Weights of a small GPT-style language model, trained from scratch on English Wikipedia: 9.44M parameters.
Each number is 500 + 40 x the weight over the matrix's rms, rounded and kept within 0 to 999. Layers, rows and columns count from 0. Numbers have three digits each.

# layer 3 MLP up, 1024x256, rms 0.127, rows 868-884, columns 0-127
468454448505492499506495528506525476469478458464550443496460520493441495478428514506546472488457500502454465418454522485476418510490514516539512553506522513500536431464407455483508503474475418519450529528450566473532465463499439430466445471528400516515532557506467490570572532467471546582508507456490509442493500502466579496554458510462395532502463558516432477532452463483480531481441
539517495519466485460440456508493521449490442521549536523446484514498480507440509391503469488462511489476506552518494507454523498537488396519455484442478440449496492478541528486520510476478483517452540469511465503501416552510498464491475477530504438469474545478513458535587472558495470489578550439424547477509490506477557532526523499412552550496492499514473507495457494484527507431493
467502397432491569519527577492477462551551507530533466490503509451462441486526473581528527476483505509539502539522528540522528453537490512511533472561460581525516504489539468459462481474572474454558456470469499502447506507524479537525546535479493553483528470506557534502502505487459554485453482620456518565522448503523456467535419478537460477516461505502416546529495472504469603533501
478502481512535484511470566474439468497536494511516474527580505560492495475478506599449472489399625514571453432501492474449543463407590444441518506459557629531491438542594545516544454465501468524468519549539473500474518500489537398519481536526497463469546410494472480488565548533530490535489580493495496503475487444506502426531528536580512491523473466499487477468519496538499537516429
480480559414505476510502520513505529495469468544499479495492479493496520457499520495501506489543496449467555509460525435480512395505510489452490583406516542519503494493474477482455525501445495468473522473464521499494459543439445440546553483527472483534470425470478461452517515511495557530541555439505545520571498446505554524485501556531521444477458531539534462512493486462482460510438
526512476515524508527481521542553560468513508498556491521509468453538471502539511446428522490564550513521564485536522527477489457498558457521489487596509569524486437479547477528488453524522492425524474497491452515500502547499495524498520497491491458557549529439510439494489487426457481476487441624525476498512445476523518496473466533470508520508454506522546472477452527473412515457510
466467506447451406531491604463548426550533496515508517464540526487452551504462471551432554490437446494443480492486507473431467500463551537476511532476458515545483453503538542457529562433500443441427540518552450448500453461512472473515467491547535503534501485483462560482571573502489459479501568463531445554483543482485519581521461509477443499447520459513527539527418541564402507513489
522540473503509492480461524502538436496513473573507465538518493531575551492528438515498464542570499405523512466483539557440569554460534444476471453490537572407430423498515474519465568509483560524482491519529476462516469495506573503460551454515469487456578528508466533571512546504539502468535506525508511478512529508526503450540445450474518522509479425505497486450542533543409489535522
515516532512494494498513485511482471430524401482491504404472523545518515508454473477481534524459473454600498471430509494495486496505492505454482517470531460486519513547477506490441441464486513554469451544560551531483477483441551458559463498514454529577487476555524549463471491496517440545546497418526429549515535532467516550548522447494539427574488499479544561560450512520505480504432
453414576466476482544492472504491540482455547440480543473528440518496471491446548493546516500475540470510460570516485491525483545480487524497502509518464472490439546471591409454529491479463601509527513553484459517504500466519556498507496577509590498502536480534508500530573425557542509504506518509508537472561505487501517423559474535538439525509479446471522606478442434554549430501549
543462498525491487458503507467443547424458492480545516494493539498486535496562457503478550460494460537463525537532462520502537472530498490449497534519428508524489419598502488451465487453506429489525437498546496466467545514542548493525489439493555488465471555402552516409452558502568547494558469530380480565513492491457493490502490512568515555434516510503531485521537568515519473529462
552507415490436506506500516551432555570482568506535474422468526603505506515566530499465457533574559500505515542485569538495505530491505441510437471553524437478520541508485469459483504434480565478534574559526450454530428448515494497452564517492539514467465517444419474496488507522571513469562518536461388459528492453465529547469509547425528489533424492428506497501573493458461497520499
421529546490467496575580456537484439456470506468503515561503492450571529479507461518565449594509570486457522485600526502512527469455479458484490522480468533435528415521491539496556456515530584487530510467406472563557497488509485557435451473488425468464447514436514572464551488532450425471501416461459473520499516450552496474498503546536513562466465446513538536506526501538563435589516
524472544452576499498505567519493574555510506541529459498546561476438473569534430464512471512424482567446483515519451520483442501514485541528472487505515464527517560483489490505560594484427482439497488526468479445537488480512498496417446525454524438491553436529492518519473500429473455519555510478496501550424548528499458483543465438559540411546542478489496487468467495546424539490450
534557558535511471562534547457561501517463548557569483512492501464502503479535497590481530492505488587531516470518447506489554478477502555525510480474474482539504520496506413527510555494527504439534434485483527506431573565536463520563467510545515456521545464490491525483525546624516582539458497477503520440540532495548503486518511478546462500532537573503531532465461516514498476463518
542542524497509457459457520564456533542442505589553491503529465584497468492526456450555538591514480548490512599428545470469449495479498535448526473483562472476454508545427526513518455485459512497483512502516510457470492514515648486403480497469479415479444490526520517487562484454480540542529482519508491533465469543501449518439496525510517569486557472490534505524500477531511524434592
549468544472494515490537456528462480576469433492455520508460547503491506492449553546475468561537478513483459522578469490481489555458503425552516548505543494506490426516542418484454550525506512523450479499493488472528480541495533489535472519538468531456454451513490531497435490469508554532591499562463523545462550494509438488477521518474466452483518488496441518563542541512530476461536
# layer 3 MLP down (transposed), 1024x256, rms 0.115, rows 868-884, columns 0-127
434461477481557443509548428583480422476502507598506487538483492430516522490508479440535537485533448508508490493459470581470491457492538537542497396459543528533433510620488412486559524582516469457490528451484504474425515512503491502457496519494511458440435459499458503471548430514488513573544525488528486569545480474446481577569476446518445440489478480519367467469450502579517472468532
500490493553469490467480488467438490458555546500522450484463463499528525498548573486514550511579536458540527498474548460536539473481524615546430500537553429526512567537557515451520566510393521529471516554471478428556547500493453510454477510475483494476487490471526531467483484531482460496450539465544546504485511495502533516497442529535559574465481500560500505472535536516555537516536
512497512497569541462576553478513476584563507470549491542480497417514545508448541519500529526392455490523445517506514422452543503504528564554583503545517534520459503475518515509452519471499524509517435539506541542418468460516482541485530582535493486525498504576555474464528497481486473439479467564433563462475478589444478564535473440559474513488552484504558498531464443513468473485522
519446560440431518500508512519476445501479494444513443541513561479484558469498514426553509498476501446539435479467488461478532494495541434515493551454521446424441499520542531529488486438513529483494492544487542439446479499516579492482442531476481448434491508550506394543586459527538498418495531525526475499445460504509443464449487538546422485532517543537531478496531507495507497474487
516419510456459476502545580552530468482528481505490539561518464509521480564486472481478481497526511469502489447490469497473448505517464458460505469504514487489474381534530496459469547493539581484548488517581480538429480509570498538558480414541447504496559513498524433494489463508531504510542509484464526478501466499485473443443521537498472552492478536511563519459477501577481562436538
559483524581527458458501548453591506566583516498499479524531465465506539471536462454483481516509458505485510518436517449477515522511547538544499528510537534467477454517442483440447435470549524567511508526533451453572471490464472456478435506495477468577549502464533464449526473524507503475511580484489506525505593485508512497532542552463536496531558469551522571471460489532500506489502
517485513491473487429524522488505580498442514529506507395443547538519500512457519405457457487495518540517497526495464576497534513494493554502476488511483502435477507534469559489515501478509464504490534461526506451517499491426536475474483492486537496453512444435575512496487498548489544415530487535466562560520484545530497473470491526499482490502527527490496525465521462445530499541533
529435452472512482476495460464487472451496511553497524508524508518496511499486498479543472416489546524462463550521511530461427531489502460536432519539546536523503512405427454500500492430434499508534458528488470549542486538446548499491465496478527539560484429433496474554505481540522505464485408512508501467468498481528478511492482491529503514566519480457533469536468562523511502556526
512477472534563511409484481520495525482481460573518420501515516539510470495489510485563521525560452481522508453509497474573543490449478519502512549438505492500545527466528515489492540511549447475442430577458554444510484497420433484478568482383497551510563438484427528526581504515493481450481503522469425507473473458523549535599512459479589533513543469557513471477485434462477439505553
497398414539534469479456537460502456495448508489526590524549506486476545456499463482426570496479466533476518575503542496439508418527454503592429465496520533418592530531493518470475529491499471477505538533486482567499476539500510518437457514510521473516553459485485468435441484511435497492520494484571538505438460522485474468475486516517523485495484554515523469587466616486484506467514
525515522544498410512531535442528522484498454472539505491511475495520518501513518455441453513520408534527466516458495472510492531539468571536414534480517584508513426502503517546499438530484529455503423513612552491528509563520403518488505478486562498448562487497445491507515536497531480528501513475552501519461526490552501540459571518504416465444569522466496538500575598515521575492431
462468472499468599477456422534487451442487566429524486527501531504584494481523475472506539567497487405546485428512493556561510524545504503464503546511477435564424502494545532492522472503628498578530547455484504491506443500537449518450465438556512520487464502476541547499495467527545468436560519474495528555530504557468532552549503527439419416431433526472518464514468520535445512537512
481469457411497501489565599569535524495452533459529560451475476502534524457465536517462535501535539560398474474578533508539475519507496486565441417485434478433502465550477472564458508515496491516488510547534510459566466532507444502577512532467533487445499466516531513557515501498494561573530469463494457523544439451540458508517533513546492466510544510474503479571519502556534425500505
493491477448554409532480563469470409573506460553551356494490492463493519564510418516499488410493510526482444538479460553470461530571462570517477444494559486521520449509489500501504550527441512509473482489517483376477486504502510564480463553489474540458458512516560481524516517454473503500506568440495480550459598569566511504590443578494445445463443541482513550457511503595495512548390
541522455488452544496569467598461495485521478521519535446450487452477500435523438524491516519537514494499578517532585535498490521549503561560468502523510581512566465500461521493516465516530482525483514516527480507585515490495415495554473505497496513471435463536472485480451487523474455507518509442517508524533454558416509524517555445487458450543474480507505488518468538482532487514501
469480546545511457481462536583573498496421524495494448453456502554539432475486496485601401466508466475441464527474516485555513511514565519454532508471533505595490556503422540475536532553429526558481492530481493554522530500451503509510482453472471482443490449574533452466447460474545491515521454526546458454495553475571412528474423533504461533492460489491471513532494482561477516495564
532522533447492523489551368506466508479477516471556499505530473484455524461465574474570510536540508528461478467454522438499521422541470503533485507494472520538556465392535478433556532537502551460446500562452555494475487458562516471468492546490517515553517479552512555484453522486518522491528496447501491524518504411541482563468435413522506498529517461530549456497483422485577516509511
# layer 3 MLP gate, 1024x256, rms 0.125, rows 869-885, columns 0-127
516437479475561452409444483497447520510476404506534504525463533463536483479515472461584485582459540529490515527463497569510481545512427511465439493494477436536506489480517462513551508554457493535530543536449468546496403544578545455520412495523423418507430512524530444492639499539506499507533533484442558481530557551538540526474483496479510498508470546506460450526529470497457537516503
521503544518566494526506497485509573500481516506471488489520434531485521588567524497404421515445518476502490496422507436497401521501537459507441418444537518478482535460446479495455466499599474540483491493454528527519485542469455540486579470497542439527596512491555476451489412485550492547538487587480502465479482524483530517489466483558463505509462509528497434501580440557501499460472
552554490510487558484437505489506545549432490553496543449577411533490540500528471519470483448444543525564438516566468538496555544518491477500524397496507507591539576490434451515482471549558495465488572494505460494543465526497431518465548549509548590465479460519553505421482534555500538545556533493487491503526497504455515514534506554470539453518423497463517528507449482507486508484509
468507510482501528441496517553494517509503451492491493480520499460556568489523471438516542470511514504467508574479457536478531456506444522543522527462451539558516440494445504495511516470515515443553587480486516496468464528476513455494477529578504503532499506496547509470551467511504544548633484487503493483510497472452536472487517482519455529459442562483471461512501476523459511511533
497563482437508548510500467509535506468558538474561467540528482466569466500521530495495531488483485485447494467453515498487497568482496467564483463539525456528495555490525531484456443539562463506505434466520453538521517566576532526444468510454526493562472476465477476503517506425436432539491532546478456498452499511527581506539481547455486533500506496526505484535499460408425586526542
450502534525478499542495496609444515485514545511549571514451515483503526500529515528529519564539503548537529429526519557481480460541451458491460507458522504549488476475427576509499455536494484515503488557534535481479526494495600489470456523492479464539477507429490461493429476551485571421547527553431535447515438478505519512459480547523489469472513494496565481469498510467516466498548
499515494524492521451509524448518502517461482474487477499481511465483485440460483512543513517487513538473511510470538474376450477501480440471531464503499432550544409425482455524541495497462528449479550491487552455531496536476499487563443513505534573555444452469513502524527559524489474513505495483552461549486469478489512471550551504497519572509541544513462541502377520517574545482482
534528538556475514526556454527464484577544480528495530498557466489455512447571573567557477446444550516469430524543572442471490497439448555522505486540476489484410484532557529511524492547414487522498455437465428515554472534509521554465522521525436446507457483483520524508493474510480463504462496515484506496510465501519567419525531496568489554503454572471421529406511494466498551529561
504498419500565520539478549449519462535571538536476523517480519493493531466536529521513455489494434512478549470472470525515551506438492471527513536481474584492506518450470466551475502505473467436498481397466486448495434583463460488514466515433545498500477494469458434520528560498463544432498543585551401538471459498550447571519476491436487491466531543565502435478487523468506521468484
502452411561434475485463464533477499466473498510513527516527549504520471466460475418457529482492416537406535477477501507498459442457507574494544467560579513458471563531514452517501427425518479427437558509496459517461578430631512497570507385522507467492521488491506467488471575510511519558523547422393485497463546469517504484511500560474528488534554447492417433502510481470538494477528
519524495473497515447431525530550558518537562542524440463502490499554509545525541555497552538567469553561476505445480450515493435487529547492548498500498471525483513554447416448502526536418582515539532469515562552514504490436516479386613523601535441471459492481465568454540513504527491489467529427495511476457495465443564549477473514509518498507475480544503574573569468425481478462490
496502558524493512500453460506524485472573502468557537525545512549488474473507557463512497541449434567572434525496486452482487516506529483489503538483530476507545521574503427537529508490537621484487498510462433533528531529462473465587514557526533567526536517560553499573421485532521509574595463560503514479506485486491484486528551533494500443537515522495526507538476483455492526464456
480501481497501570455477485475546532536507533417498505485582475491528578485570500460502513553484500505576513496509494472570509544529491438507542501476563441510490475483478473533471440510508500506536476484511496539501500494494519427518562490492521544479510501519562521425545498585432536483466536548489499479506434524461562548496520554492451459497521545570550504463499580535500476430526
461528507535536558509540446517501465527512519514452493483481463468477423446462560507508517472459487485453501527478494507532452556497493465474523451578505515501532539494512515516486499570474575531557541493493537512566495546495526523453515563493504503483492473506512455540493496435650498488473536490482429461497485548445444554482548551476569471420516484468475484499529486488523493524517
495459479478485443429453533486434482472484535499485533516502512554453482472525457506525513517469538495517520595482567484421537500540576510556528463436524462537485529475479440535465494466496526549576488465548467536450497509433556493462485526472526472487538533470514453560561499488538474485493485532436471513560546499520458456460592487500535436468538496511503504484482536561493535499572
464532501546451518540530443423503520388535507524456440453514507534492488455543533455493476481525553542546457523468534573515446472547542546465438532564537520496490537451491527492522483529470438517480496471510513557437512556527452470490514456482474429514492492459553511487577504398497520428493494421484546489481549437501511471467499503467435568498536503592535563475523421549537505528484
494501496536596421470555489385424462510490442512488590567498478542521455477532509469514553432509530461520515457506457414513546459533457472587540564445521443540437457478483507548478479457515608527538523517500450507547478498523474483438467470512465467486486525561482466483557433510473456491436459531505497442523551492595497490527492507457498430441458477504549573483541528495516509400519